config = dict(
    norm_place='pre',
    parallel_block=False,
    init='orth',
    init_std_up=0.03,
    init_std_down=0.0,
    beta2=0.98,
    lr_head=0.00516,
    decay_fraction=1.0,
    seq_len=512,
    steps=6060,
    dataset='wikipedia_en',
)
Each number is 50 + 15 x the weight over its row's rms, rounded and kept within 0 to 99. Layers, rows and columns count from 0. The size before them is the row's rms in percent of the matrix's.

# up: layer 3 MLP up, 1024x256, rms 0.0532, rows 265-282, columns 128-255
# down: layer 3 MLP down (transposed), 1024x256, rms 0.0458, rows 265-282, columns 128-255
# gate: layer 3 MLP gate, 1024x256, rms 0.0548, rows 266-283, columns 128-255
up265 107:57 23 76 72 32 45 54 50 63 71 46 52 35 42 54 24 77 15 52 47 64 43 64 47 66 38 41 65 63 36 71 44 66 39 55 58 50 49 74 40 14 46 60 52 31 49 36 59 45 44 33 57 36 53 37 61 28 36 69 46 63 56 89 48 51 59 35 59 35 39 35 69 37 60 72 60 53 39 42 81 69 50 26 67 24 87 70 52 42 36 44 43 53 16 51 47 38 43 47 60 30 78 61 48 54 55 27 49 72 26 64 62 57 50 58 62 51 43 48 44 46 64 49 52 62 31 42 67
down265 107:57 51 66 26 46 47 60 55 28 52 59 67 28 56 62 60 60 55 41 38 57 39 37 61 62 58 64 72 67 39 64 48 41 45 75 37 46 73 30 47 46 59 76 32 40 51 30 19 55 73 25 37 45 48 62 00 54 49 56 64 63 85 66 57 73 56 40 59 60 56 31 71 52 64 56 44 61 67 72 44 38 62 49 50 60 12 80 63 48 42 58 46 28 96 33 34 50 69 64 62 66 50 51 54 31 62 56 65 59 50 49 28 42 50 49 43 64 31 60 25 49 33 62 47 52 53 41 58
gate266 095:72 54 66 49 20 60 53 58 53 71 56 57 61 63 62 54 35 72 64 55 52 64 27 43 49 81 52 14 45 13 58 48 27 62 36 65 58 47 58 54 66 72 44 55 67 51 48 65 32 17 29 56 54 36 77 19 78 35 63 60 50 58 17 24 73 43 51 36 50 60 59 60 58 28 62 50 71 61 38 62 55 46 50 55 65 44 43 39 43 50 49 52 43 63 60 68 32 45 65 53 54 36 52 52 35 58 88 40 65 65 46 39 77 30 56 57 40 47 60 37 48 39 87 36 48 63 43 60
up266 095:57 45 73 79 37 29 67 50 71 61 54 62 35 67 24 54 55 55 79 57 65 48 46 40 60 51 41 50 72 51 37 53 48 47 42 61 70 45 59 66 31 44 42 42 45 70 85 36 63 54 29 27 48 64 33 45 50 35 37 33 69 36 60 50 64 34 42 76 56 26 61 76 45 66 32 86 33 54 65 79 80 35 64 63 70 54 33 49 47 54 53 64 42 70 67 37 61 25 22 51 29 70 51 43 72 49 03 37 55 21 70 37 38 44 60 42 45 28 32 57 49 55 50 45 44 38 36 52
down266 095:52 37 51 83 51 27 44 48 13 75 65 45 16 76 62 84 65 56 54 39 66 41 46 60 25 46 38 45 61 59 19 54 59 37 55 40 67 51 62 44 48 72 73 55 46 70 95 27 78 56 31 34 80 37 67 43 55 65 52 39 60 55 38 31 63 62 43 70 62 31 62 43 56 41 43 45 53 30 70 57 59 70 56 63 52 20 59 17 55 19 45 60 32 60 58 56 45 50 42 68 39 65 38 48 41 43 59 30 36 42 77 16 44 35 46 66 62 54 46 56 56 61 47 48 58 68 44 32
gate267 103:63 20 31 34 73 53 26 70 38 50 53 47 36 50 66 74 25 45 43 56 63 39 39 44 36 43 62 65 42 46 34 63 32 36 44 53 70 43 26 46 52 31 48 38 31 50 77 54 64 28 82 58 63 50 69 41 74 36 49 65 27 33 30 60 52 30 55 47 54 33 64 70 64 54 34 72 30 26 37 40 70 48 54 41 55 57 45 61 24 21 67 83 61 58 48 23 64 52 35 50 46 51 31 60 53 51 94 45 30 28 73 34 74 88 52 42 35 32 33 36 38 49 26 46 62 47 49 38
up267 098:57 26 61 49 70 57 31 58 30 57 46 39 28 46 52 55 52 51 60 77 48 35 52 45 24 59 18 49 18 54 58 70 27 58 50 54 46 46 42 63 48 52 60 46 57 32 46 45 69 28 49 58 65 80 94 40 73 99 57 75 70 36 45 40 54 58 44 55 60 51 61 64 52 24 49 67 53 21 43 47 70 49 64 27 61 34 57 44 41 49 61 39 41 77 54 52 70 63 60 53 35 47 55 73 50 39 56 48 32 67 58 43 72 58 48 49 24 27 60 18 49 60 66 72 58 47 61 48
down267 096:62 61 48 34 26 44 08 33 58 70 24 63 47 74 48 46 47 40 57 40 33 56 50 77 66 27 44 67 43 30 42 27 66 50 46 31 50 63 77 42 46 26 51 33 34 30 45 42 43 64 54 62 55 38 61 99 64 57 36 40 30 36 35 55 65 66 47 42 38 62 63 47 41 37 60 59 41 47 58 25 59 50 65 31 43 34 29 47 36 58 39 73 47 00 42 50 65 55 32 58 44 41 47 30 57 48 73 57 52 47 39 22 43 62 78 45 56 49 55 61 27 47 55 69 51 53 55 49
gate268 097:52 53 20 79 59 63 53 43 60 29 21 28 44 80 71 59 49 27 53 61 43 68 55 46 52 37 42 59 47 70 77 52 52 52 40 51 43 67 55 42 66 73 54 34 58 46 46 44 68 44 27 56 24 58 16 41 46 39 35 79 36 72 68 39 31 34 37 49 41 28 54 35 44 43 62 51 56 85 80 39 42 35 56 41 55 46 44 69 36 59 58 30 39 59 21 59 33 46 50 37 38 45 24 72 56 60 63 48 57 61 35 49 43 59 35 38 44 62 68 41 45 66 63 78 54 78 61 61
up268 098:47 49 13 34 63 45 39 49 19 53 35 79 28 53 55 58 73 48 36 47 32 45 36 46 36 48 69 56 30 35 58 73 52 30 75 47 59 35 38 24 42 75 47 47 45 70 65 66 37 15 38 54 48 48 14 55 56 44 61 63 51 65 34 45 87 50 55 51 67 40 34 41 31 63 48 51 58 56 59 24 33 68 62 38 51 56 68 45 24 51 59 34 48 45 48 66 39 60 49 81 47 24 55 22 69 48 67 53 44 59 59 49 31 43 67 58 52 34 60 32 29 64 56 44 37 57 50 55
down268 098:59 42 54 54 72 47 73 38 76 61 59 34 72 71 36 51 76 47 54 55 47 74 55 66 55 60 59 57 63 41 44 45 58 64 34 58 75 73 34 38 22 61 33 71 48 55 45 63 62 63 39 46 72 30 59 69 38 61 29 58 64 56 54 57 58 75 21 42 47 62 72 48 49 18 53 23 68 50 58 61 15 75 54 52 53 72 73 61 41 39 51 50 43 75 64 94 61 27 55 50 48 49 43 61 65 14 42 54 76 35 58 51 42 40 49 55 74 58 56 56 42 56 51 27 32 61 44 80
gate269 106:99 52 28 57 43 75 62 48 59 55 21 77 36 52 55 48 37 43 52 51 40 31 52 48 34 20 48 65 34 55 55 49 33 58 56 40 40 48 59 65 50 58 53 52 70 66 33 62 61 68 55 46 43 65 57 56 38 49 43 57 32 78 80 52 47 31 50 53 52 62 61 59 07 41 68 48 32 47 61 65 34 68 37 66 47 51 37 62 40 54 38 31 38 36 56 50 69 58 40 76 23 73 68 26 27 89 49 36 44 41 72 85 42 31 58 78 58 47 57 33 58 88 44 42 33 56 66 38
up269 100:37 53 49 51 50 31 44 25 40 44 24 58 63 48 67 57 39 57 21 69 63 69 70 47 07 44 56 52 44 70 47 34 69 37 69 53 72 60 39 25 38 48 34 28 34 23 56 38 42 53 26 59 42 35 54 39 63 29 53 35 50 49 28 43 42 55 59 60 89 63 47 56 47 49 26 59 67 34 64 26 73 54 68 64 50 28 54 56 81 48 40 76 60 71 64 31 56 36 56 18 62 55 53 23 58 41 56 42 50 30 28 62 30 73 26 08 50 63 29 35 56 66 47 32 52 47 43 26
down269 101:66 57 41 76 11 66 63 55 39 47 17 46 63 60 59 57 21 42 53 70 59 37 56 19 60 38 50 35 23 39 51 50 64 54 52 48 44 61 56 40 60 60 52 25 56 47 47 32 37 74 45 42 56 50 57 35 44 38 49 67 49 64 37 00 63 49 39 50 60 60 35 66 28 53 56 51 61 37 77 71 56 57 53 53 58 50 38 56 40 33 21 55 52 30 69 42 57 50 40 61 22 21 21 28 58 73 52 11 32 70 58 43 50 78 42 64 66 51 46 52 78 62 53 42 71 16 43 53
gate270 102:64 47 29 34 49 55 55 29 55 69 56 56 34 67 69 36 55 73 80 51 65 22 67 77 46 60 62 50 59 51 70 33 50 41 60 46 59 55 44 44 23 45 35 57 53 43 67 36 58 41 61 47 23 39 73 44 41 71 56 77 58 53 53 55 67 75 37 70 61 53 54 23 36 53 40 64 39 60 49 71 13 58 41 56 39 69 42 37 43 55 56 53 36 58 72 72 38 41 52 39 30 72 50 55 37 82 51 54 41 57 71 43 55 60 52 65 66 58 29 41 42 27 64 39 40 53 31 80
up270 099:34 50 43 42 47 57 59 43 76 46 20 38 59 73 68 55 69 71 58 64 63 51 19 48 53 34 64 38 41 40 42 30 53 53 33 64 33 21 47 42 37 29 35 51 56 47 36 22 44 44 72 51 70 52 54 46 34 47 23 56 75 39 20 66 67 52 73 08 31 40 60 47 54 21 42 35 66 60 59 55 70 53 46 45 54 47 16 55 43 76 68 67 60 55 38 52 51 49 44 64 23 44 30 51 61 47 33 39 41 23 36 34 55 54 64 51 64 25 67 50 57 36 45 57 72 38 38 30
down270 101:53 34 37 31 31 81 45 59 77 71 60 51 71 66 71 50 49 28 90 50 18 45 24 43 52 55 28 14 13 49 41 44 48 13 43 66 49 36 66 52 56 33 57 47 50 78 45 46 49 61 54 72 65 53 49 61 37 48 47 26 42 46 34 18 54 39 47 40 77 45 24 83 31 47 47 36 48 32 43 39 67 39 80 60 49 64 31 57 28 29 47 62 46 63 59 43 36 73 52 47 38 33 29 76 55 51 44 37 45 45 49 44 16 58 51 36 58 60 50 67 63 44 40 66 69 28 41 46
gate271 099:40 51 29 77 50 59 69 51 24 68 38 65 50 72 47 43 39 62 51 19 71 50 38 46 64 54 71 46 46 58 28 48 66 55 48 75 74 49 55 44 40 54 63 49 81 48 28 36 28 59 45 52 38 46 24 60 30 47 45 33 55 31 45 61 43 43 34 61 64 49 57 60 75 50 43 45 58 40 23 78 34 33 41 47 75 54 43 33 52 65 66 76 50 56 42 86 52 43 46 38 60 60 40 58 44 24 50 48 45 52 50 42 32 55 38 50 53 66 61 43 51 70 51 82 69 43 56 69
up271 099:51 55 53 79 60 48 58 53 30 50 52 46 52 24 51 71 40 58 55 17 47 38 27 52 56 52 44 41 36 38 51 37 60 39 86 64 48 56 80 36 57 61 35 82 43 49 53 23 24 35 56 74 46 54 69 60 32 37 54 44 16 57 15 60 43 52 46 50 48 57 37 51 28 28 40 43 53 44 41 61 52 47 50 41 57 56 57 40 41 83 52 35 44 53 60 46 67 88 47 16 65 49 70 61 45 62 49 51 46 48 20 59 27 51 62 70 39 46 50 49 30 69 44 68 60 81 48 24
down271 100:41 46 48 61 48 21 28 65 63 51 40 55 66 41 39 59 54 67 29 60 51 51 55 55 42 48 63 49 71 65 45 64 41 56 58 32 75 37 33 64 64 50 47 56 44 37 35 55 63 50 48 52 82 39 47 44 64 68 23 42 64 57 50 32 38 71 52 52 18 43 56 65 44 37 81 42 60 65 46 54 63 52 45 55 48 03 17 55 52 30 79 62 24 68 49 59 10 62 56 60 65 61 64 53 39 25 30 36 36 51 67 09 58 26 48 48 68 46 67 54 31 58 43 63 55 55 65 55
gate272 101:55 39 37 79 29 25 78 20 45 47 52 54 35 70 11 45 49 68 64 59 53 73 39 38 31 48 28 53 61 36 57 09 67 44 59 35 30 62 36 61 47 59 52 35 18 35 27 68 63 53 33 34 88 48 48 83 24 46 43 44 49 59 60 31 51 43 52 36 53 65 50 62 65 55 58 64 35 27 50 35 45 61 62 64 38 43 28 32 65 59 55 36 62 24 54 44 52 59 46 48 21 82 66 72 13 45 31 63 23 48 42 54 43 54 76 34 59 74 44 51 56 36 61 44 56 26 64 56
up272 104:57 53 25 60 34 62 27 28 47 45 50 26 48 51 39 71 50 28 39 47 28 74 32 80 38 34 57 72 43 71 44 54 57 74 40 38 48 43 32 23 81 49 43 41 32 44 63 48 53 45 55 77 49 50 57 34 61 46 56 45 53 57 50 35 57 57 37 44 54 51 66 20 43 49 46 77 63 38 54 38 71 42 56 44 67 52 42 57 71 49 36 29 54 67 21 65 33 50 47 50 18 34 46 37 59 33 44 52 93 61 39 69 57 35 62 39 53 38 52 45 44 58 48 66 49 76 75 56
down272 103:58 66 56 59 76 53 50 69 59 53 56 40 63 37 85 58 26 46 59 37 52 08 54 51 35 63 66 54 40 66 47 49 32 56 36 60 60 00 32 38 55 44 33 60 54 49 44 50 46 60 64 57 54 39 33 00 39 38 66 50 50 50 70 67 45 57 33 39 53 65 49 53 49 55 53 53 35 40 47 79 76 21 28 67 62 46 49 38 77 49 49 21 73 74 27 53 28 54 36 46 60 53 40 66 53 79 65 55 56 40 46 39 61 38 39 47 36 42 61 50 54 36 22 51 69 59 39 23
gate273 107:73 50 24 85 49 14 37 34 58 41 62 31 63 45 52 62 41 40 54 64 55 73 34 50 76 58 67 37 45 72 54 47 55 53 51 63 42 75 78 49 59 47 25 68 35 41 32 65 44 54 54 63 18 43 58 50 67 26 59 56 51 38 57 48 53 46 67 53 28 19 17 57 50 62 62 31 44 51 47 47 58 55 41 43 42 54 42 83 73 63 81 34 60 54 88 46 46 51 77 34 38 85 31 59 62 71 40 65 65 55 32 36 24 48 62 66 42 60 32 48 17 59 47 58 58 45 53 45
up273 101:22 29 20 38 40 65 55 45 30 41 45 29 59 76 58 19 50 55 77 58 32 52 33 36 47 42 60 52 67 44 08 46 21 46 66 52 77 28 59 46 19 51 61 44 34 86 30 46 28 32 49 72 61 41 51 63 28 53 58 50 38 52 58 39 52 47 50 74 69 56 52 57 31 55 60 30 32 60 65 70 43 40 47 59 63 53 54 59 42 29 34 46 40 52 45 32 49 55 58 37 33 45 67 65 76 35 59 64 46 33 58 45 50 33 67 18 52 64 78 69 74 44 83 37 58 47 71 44
down273 104:48 48 59 57 65 33 53 52 36 42 30 62 49 58 51 56 33 55 52 62 49 66 59 76 21 51 11 52 48 52 72 47 45 73 65 49 46 47 37 33 52 35 43 61 41 23 48 63 62 01 59 42 56 36 27 45 47 59 04 55 46 55 79 78 68 80 55 44 58 36 74 59 28 47 36 48 37 35 65 79 38 69 46 34 52 68 60 63 42 67 50 68 28 52 60 64 49 45 45 58 56 31 35 68 57 46 65 53 49 25 68 75 67 34 76 37 34 53 56 35 60 41 50 45 50 50 49 44
gate274 103:42 27 40 37 73 45 26 42 49 38 46 45 17 44 57 16 43 49 37 57 39 60 46 35 27 46 47 39 31 34 43 56 60 49 57 36 52 62 55 19 45 36 34 69 55 33 60 41 79 55 59 63 21 40 31 43 54 33 68 67 34 74 31 48 60 47 63 94 50 34 43 29 16 61 11 45 58 45 29 50 85 50 73 65 33 55 64 44 57 63 65 49 74 55 58 68 84 52 50 37 63 45 39 67 57 47 67 55 54 34 58 26 18 37 34 61 62 37 56 71 63 56 67 48 38 57 67 53
up274 096:74 47 66 23 31 48 67 52 58 32 59 40 43 02 53 40 40 46 52 69 42 66 42 69 43 79 71 53 61 51 50 48 38 35 65 47 56 52 48 52 41 43 59 52 11 50 60 33 47 60 59 53 45 51 60 58 60 51 40 33 55 30 45 60 44 45 51 37 52 20 39 53 42 32 13 62 83 73 52 47 35 50 44 29 27 57 50 38 35 36 81 23 52 54 55 28 34 59 65 46 29 40 56 48 31 41 33 38 54 51 82 78 46 29 66 51 61 56 51 82 49 37 89 33 50 73 57 51
down274 101:62 52 51 50 70 71 25 71 62 58 42 33 21 49 49 37 55 50 67 71 68 75 46 63 46 45 52 34 55 57 67 76 56 63 79 57 78 47 85 68 43 45 62 45 43 61 48 32 36 47 51 59 46 38 40 49 51 41 45 60 43 63 53 54 57 61 55 32 51 44 67 46 33 50 39 65 04 81 74 41 72 57 41 53 72 54 47 40 43 52 58 39 56 88 39 51 52 73 47 39 66 47 67 16 38 49 49 63 41 65 30 31 59 74 72 22 47 48 50 48 53 51 63 56 71 78 62 44
gate275 099:23 61 56 63 34 59 59 44 64 45 40 52 67 45 35 44 50 62 51 53 59 38 28 44 26 34 46 40 26 84 34 56 38 59 47 41 74 33 56 66 32 53 50 51 64 58 52 57 49 32 40 62 65 39 29 25 33 50 36 48 63 56 61 50 63 78 53 52 36 53 35 75 40 50 53 33 45 27 46 55 45 62 70 64 76 33 39 34 73 52 36 25 53 64 52 46 54 46 28 46 41 63 50 50 53 50 36 66 40 62 42 63 60 42 49 47 40 70 42 36 63 51 44 56 48 37 30 24
up275 098:31 57 31 28 47 53 80 53 56 38 64 63 81 31 35 54 70 67 24 58 42 53 39 49 27 27 59 61 41 41 57 88 46 38 38 40 67 74 59 65 62 40 42 72 45 39 75 24 48 60 62 37 89 41 68 64 38 59 33 42 65 38 58 52 56 40 47 38 51 53 59 83 77 37 71 27 75 55 40 67 57 77 51 28 49 53 49 29 52 70 50 19 45 45 36 41 62 53 59 38 58 52 59 49 62 44 31 78 62 49 39 46 66 50 79 46 38 61 18 54 43 44 40 52 28 57 62 28
down275 100:44 57 47 51 39 19 67 39 44 28 66 46 74 37 23 35 72 56 28 77 58 55 51 34 55 05 49 70 59 51 42 73 47 26 51 41 28 67 50 47 55 32 36 71 36 28 75 13 70 58 84 52 93 42 66 32 45 47 34 36 43 46 53 55 56 19 42 21 55 58 76 35 73 49 61 45 82 49 40 76 43 73 29 38 36 24 65 42 45 47 38 58 75 44 50 59 82 55 55 41 68 43 58 64 71 39 54 67 27 56 56 45 66 43 53 61 50 53 72 32 44 45 52 83 30 80 53 49
gate276 098:50 46 50 61 50 28 40 39 38 60 55 42 47 82 40 35 35 40 50 31 58 20 51 57 60 45 48 61 42 28 51 54 35 61 24 51 71 84 65 33 68 43 81 41 42 44 45 42 48 44 70 36 44 54 66 52 50 33 54 45 66 69 65 67 41 28 51 65 37 43 45 81 34 40 45 62 53 38 28 41 30 49 71 79 85 56 72 34 82 72 57 49 45 31 43 31 41 58 68 49 30 49 36 58 42 47 53 28 18 33 38 63 53 72 26 32 80 44 53 50 33 50 35 34 15 34 66 25
up276 099:30 56 72 60 59 35 72 24 43 54 54 71 45 61 39 59 70 28 63 54 83 63 53 52 67 39 17 62 42 67 79 36 67 32 65 54 68 78 62 40 60 48 52 36 52 62 38 29 59 49 56 54 56 61 59 51 52 57 69 47 86 63 64 60 60 44 70 64 72 36 73 45 56 55 54 70 44 41 32 58 42 74 35 42 55 66 41 68 57 49 19 60 38 50 42 66 52 78 38 38 39 25 57 52 55 63 77 42 49 28 60 61 48 62 59 48 53 49 75 65 41 55 35 37 45 36 31 39
down276 096:59 38 48 56 33 46 53 74 48 55 65 58 71 56 36 44 56 40 38 52 50 35 30 59 43 49 50 60 71 41 62 26 59 56 87 76 56 46 49 43 52 31 30 53 21 55 44 40 27 59 24 15 49 33 38 95 41 42 33 57 58 16 34 42 45 50 69 30 39 44 23 41 70 27 63 38 46 64 70 50 38 72 52 48 26 53 48 42 64 51 53 33 37 00 37 49 29 81 32 44 48 39 43 43 35 30 39 60 56 57 55 55 62 36 43 31 36 65 21 38 50 49 60 50 53 66 52 58
gate277 100:48 58 39 73 56 47 44 47 52 60 39 81 32 58 62 52 32 40 44 62 29 47 54 65 63 47 64 60 73 77 58 77 83 47 49 26 34 51 60 43 41 01 53 23 63 69 40 54 25 50 50 46 01 41 57 64 41 70 48 48 64 35 51 52 32 68 59 32 58 69 16 60 48 66 51 50 40 62 63 54 39 61 42 38 55 74 48 62 11 56 33 47 58 62 51 84 42 57 50 69 41 72 43 34 72 42 75 65 49 57 51 59 56 43 72 66 52 49 50 29 69 52 44 46 72 38 42 44
up277 097:62 49 76 74 64 63 32 48 47 61 55 36 61 63 56 31 33 16 67 40 52 77 37 66 34 59 49 41 46 62 49 42 54 34 50 36 50 72 12 38 53 44 42 59 37 35 41 54 40 47 59 71 34 44 31 38 30 52 57 38 41 32 33 36 34 60 46 57 70 51 63 21 59 46 23 41 39 46 40 46 40 53 70 23 38 64 59 27 43 51 60 57 56 57 71 51 63 49 33 46 42 30 38 72 38 42 61 52 23 72 39 48 26 79 47 44 49 33 34 39 59 49 45 55 67 40 67 75
down277 100:42 60 66 36 44 62 27 62 46 39 35 60 67 56 41 63 47 57 41 61 68 51 80 00 71 50 67 33 60 48 69 37 48 43 56 59 61 41 79 35 46 52 72 25 31 36 53 40 51 52 30 46 70 61 66 91 60 20 45 62 32 29 64 63 34 37 30 38 50 16 42 55 59 48 52 48 38 46 65 33 43 58 36 61 54 22 30 41 54 31 73 48 31 51 62 44 89 41 65 68 56 47 78 43 57 61 43 64 65 44 40 37 62 45 62 51 60 50 56 64 56 21 62 68 48 56 56 40
gate278 094:71 73 47 72 60 57 46 43 63 53 39 37 57 55 56 42 53 37 54 69 47 57 53 54 55 58 31 32 36 68 55 64 42 56 73 81 54 38 22 49 42 76 69 64 47 47 57 66 47 66 62 64 58 67 59 49 34 55 51 46 69 21 44 60 49 68 57 45 69 68 41 57 39 45 40 34 79 50 69 67 71 37 53 49 52 56 56 59 47 39 45 64 54 50 58 64 46 64 41 49 52 67 55 69 74 37 65 60 33 79 16 44 57 25 54 54 39 56 34 50 45 63 68 61 66 66 45 34
up278 096:39 48 59 65 38 61 55 25 52 39 55 28 12 80 42 46 45 19 51 38 61 25 58 48 66 70 39 57 78 15 41 37 57 48 66 21 24 25 44 36 54 44 35 48 69 60 39 62 42 46 63 49 50 31 45 73 37 73 56 46 52 40 52 71 46 52 61 41 60 69 50 89 59 65 29 39 60 24 63 26 60 42 42 57 34 56 32 50 55 63 66 13 58 45 75 46 39 57 40 65 24 71 72 50 17 43 56 32 71 48 16 30 56 76 36 75 30 64 47 62 57 35 71 38 71 50 51 52
down278 098:59 74 41 80 74 46 37 41 76 43 35 37 29 71 40 69 47 47 54 29 38 52 55 58 49 68 40 74 52 20 41 41 39 49 41 34 60 29 41 57 39 42 56 56 36 43 42 55 86 45 61 51 80 43 56 00 56 46 56 26 37 40 75 34 72 58 96 46 52 28 83 42 64 46 52 25 56 62 57 52 59 60 54 47 38 24 53 42 50 65 39 66 35 35 54 55 49 58 54 46 41 47 18 63 50 57 78 66 35 58 29 50 54 63 50 64 48 27 49 57 60 55 54 41 33 60 92 46
gate279 088:51 64 45 24 44 31 34 39 41 48 69 59 74 46 67 83 85 28 45 64 35 42 43 38 52 63 61 37 47 26 79 56 58 42 62 34 51 43 12 67 30 62 46 66 23 60 51 43 58 65 37 36 29 46 55 34 56 37 53 46 37 59 58 47 33 23 65 38 41 36 55 59 30 43 30 51 41 93 36 34 66 28 45 76 66 35 57 62 49 45 53 48 35 54 55 56 32 41 35 63 70 45 54 78 40 47 58 39 77 45 57 49 64 36 57 39 51 44 72 41 51 29 62 56 42 60 39 41
up279 089:74 29 43 66 44 31 26 54 27 49 29 52 56 46 36 69 52 30 55 50 47 58 62 28 47 50 46 26 63 68 42 49 35 54 65 53 52 50 43 82 43 58 70 39 62 32 40 81 68 66 10 56 50 69 44 43 51 53 40 49 28 70 70 41 53 15 53 44 40 54 41 35 25 34 50 44 74 40 39 45 46 51 24 38 40 31 68 53 50 61 66 24 60 55 58 54 59 51 79 52 33 41 53 43 61 37 55 53 66 58 12 51 59 20 54 46 48 53 42 72 92 57 62 61 36 31 28 36
down279 090:53 73 30 25 48 71 72 56 30 61 68 30 58 65 28 68 66 59 35 39 54 47 56 45 51 41 53 30 25 50 64 24 43 55 53 26 65 64 42 63 69 40 55 55 15 60 35 33 35 55 59 72 76 55 65 65 46 33 48 57 92 76 57 83 55 38 59 49 60 65 33 56 73 49 58 27 38 55 19 51 52 46 36 41 49 16 47 60 80 56 55 49 49 56 39 66 46 28 44 69 47 58 54 40 55 42 57 61 92 31 82 47 66 37 65 41 51 49 44 56 42 47 27 68 55 41 35 37
gate280 102:75 38 43 42 45 54 99 31 51 48 30 40 43 39 51 49 75 78 15 39 63 40 64 47 34 46 68 58 49 24 57 46 32 30 52 68 71 63 72 60 52 52 78 56 67 46 72 69 41 43 51 48 23 68 41 61 53 28 71 69 44 65 55 31 67 44 68 37 33 28 53 66 26 30 44 53 48 75 72 44 51 32 36 65 37 47 54 31 52 59 54 75 60 54 54 73 63 53 65 53 49 52 49 64 58 57 41 22 51 50 67 59 27 67 23 58 73 44 58 38 48 57 42 32 24 39 72 52
up280 102:42 69 53 58 09 39 42 38 40 38 40 38 52 44 50 65 41 53 42 68 50 48 35 26 77 64 52 47 47 29 31 49 56 58 45 22 53 46 40 37 56 45 41 36 68 66 90 49 46 52 47 46 47 50 60 36 40 71 36 39 43 51 49 46 70 51 49 77 87 60 19 05 55 60 33 84 58 50 38 68 62 35 32 72 47 55 43 62 34 51 38 37 57 23 35 65 42 64 45 51 48 51 51 34 44 46 62 26 37 38 76 52 53 35 40 64 34 46 34 42 56 26 51 56 43 70 46 43
down280 102:56 37 42 67 44 74 67 45 41 50 55 46 36 38 35 60 53 62 33 47 48 70 51 45 41 40 66 55 39 35 31 55 57 48 66 29 63 58 70 30 45 36 51 50 78 68 48 33 50 37 33 54 47 67 44 99 53 32 22 62 45 44 65 39 42 70 52 58 62 44 48 46 26 44 51 72 41 79 64 42 58 47 58 61 47 12 62 38 49 59 72 55 57 07 47 51 72 75 36 51 43 73 50 72 36 47 51 33 45 39 54 83 42 52 60 70 40 63 47 50 27 38 51 48 21 49 58 54
gate281 100:46 45 34 29 75 48 45 61 51 35 58 54 86 04 69 62 68 54 54 50 48 39 45 58 69 50 45 42 47 68 55 46 80 28 46 61 39 59 60 46 70 36 28 58 51 25 59 27 55 50 45 42 46 65 64 45 68 52 41 60 35 63 61 44 53 47 55 53 38 29 48 14 38 44 42 61 35 57 57 63 64 64 28 28 42 66 53 60 36 48 67 26 60 59 40 54 27 34 49 46 21 40 52 58 91 50 62 29 72 57 63 45 11 54 31 53 53 70 50 40 47 41 66 64 62 57 65 52
up281 103:39 31 57 47 33 39 54 74 61 47 52 74 57 74 85 79 41 60 39 66 47 50 54 55 46 63 50 38 56 52 47 43 60 33 46 51 43 45 34 50 51 78 44 33 52 64 41 40 16 52 54 47 48 14 38 39 70 79 39 63 14 21 42 48 41 33 58 51 30 73 23 49 70 64 36 31 45 48 46 52 34 40 46 10 38 37 51 53 60 24 55 42 40 53 55 52 34 28 20 63 61 47 71 44 68 43 49 31 63 41 68 62 46 65 33 34 33 42 42 39 43 57 58 70 42 23 45 41
down281 103:44 78 49 69 75 70 66 75 52 29 53 47 57 56 74 50 64 69 31 44 43 60 51 65 63 41 46 63 42 57 48 54 80 36 63 31 51 47 41 56 62 48 36 37 41 44 13 55 42 47 58 51 39 49 45 43 55 39 70 28 76 54 49 21 47 30 51 68 24 48 68 43 44 42 43 70 46 52 54 48 50 68 39 62 27 69 47 62 63 21 85 29 66 23 59 53 70 45 55 51 28 45 72 91 62 45 52 65 60 42 53 42 51 43 41 59 19 58 50 56 65 50 45 74 51 47 49 38
gate282 099:37 63 55 51 21 59 44 46 79 58 53 67 53 34 62 42 54 32 10 29 43 64 50 31 43 48 62 60 53 63 50 29 62 52 35 59 71 58 66 12 46 43 44 45 41 63 50 60 38 39 58 52 52 64 16 49 75 33 43 53 55 45 38 63 47 80 41 63 56 84 60 45 19 54 44 36 70 76 66 45 40 62 31 59 71 70 30 32 50 59 32 41 62 43 51 65 34 54 47 67 38 45 40 39 74 42 29 37 47 85 39 84 60 29 46 50 41 69 63 48 65 66 65 32 46 41 59 44
up282 104:56 12 57 55 65 49 78 39 56 46 58 71 61 36 91 50 42 78 44 44 55 26 48 48 50 57 21 44 31 48 59 23 76 48 38 68 48 38 60 61 45 51 82 72 69 53 44 71 81 80 40 65 73 78 56 81 49 56 36 50 67 22 57 58 37 44 49 45 56 54 57 85 36 21 56 13 39 68 62 17 34 59 39 36 37 60 19 31 38 51 38 35 54 40 42 36 25 50 47 66 20 68 31 37 35 50 41 38 46 68 56 44 42 56 50 83 60 70 34 70 39 41 51 56 54 62 28 35
down282 101:72 33 59 34 83 47 50 57 55 32 53 45 58 40 51 65 57 48 67 39 51 57 54 28 71 59 33 62 21 42 53 51 52 89 45 44 55 29 54 35 58 42 26 63 56 65 51 56 50 47 49 08 51 43 40 99 51 53 68 48 29 48 43 28 65 64 56 39 66 65 28 41 59 60 50 62 35 46 44 28 50 33 44 61 58 48 53 47 50 53 71 54 56 41 50 46 58 45 52 61 81 56 59 43 66 58 31 49 60 70 39 28 58 43 59 46 59 48 51 54 47 35 42 64 40 34 61 62
gate283 107:37 51 55 70 04 29 53 45 60 57 12 81 38 53 12 81 44 36 63 45 39 58 61 48 37 81 52 39 38 61 36 33 49 64 53 50 50 13 69 51 25 48 55 67 55 90 35 56 25 48 31 48 23 36 39 67 46 29 52 43 54 63 59 33 48 65 26 59 33 52 23 28 53 47 46 45 52 49 68 37 51 09 65 81 69 60 64 45 68 64 45 52 44 42 67 72 18 46 49 51 41 55 79 85 50 43 39 24 42 46 46 48 42 55 52 28 25 63 56 55 51 60 46 30 76 60 58 35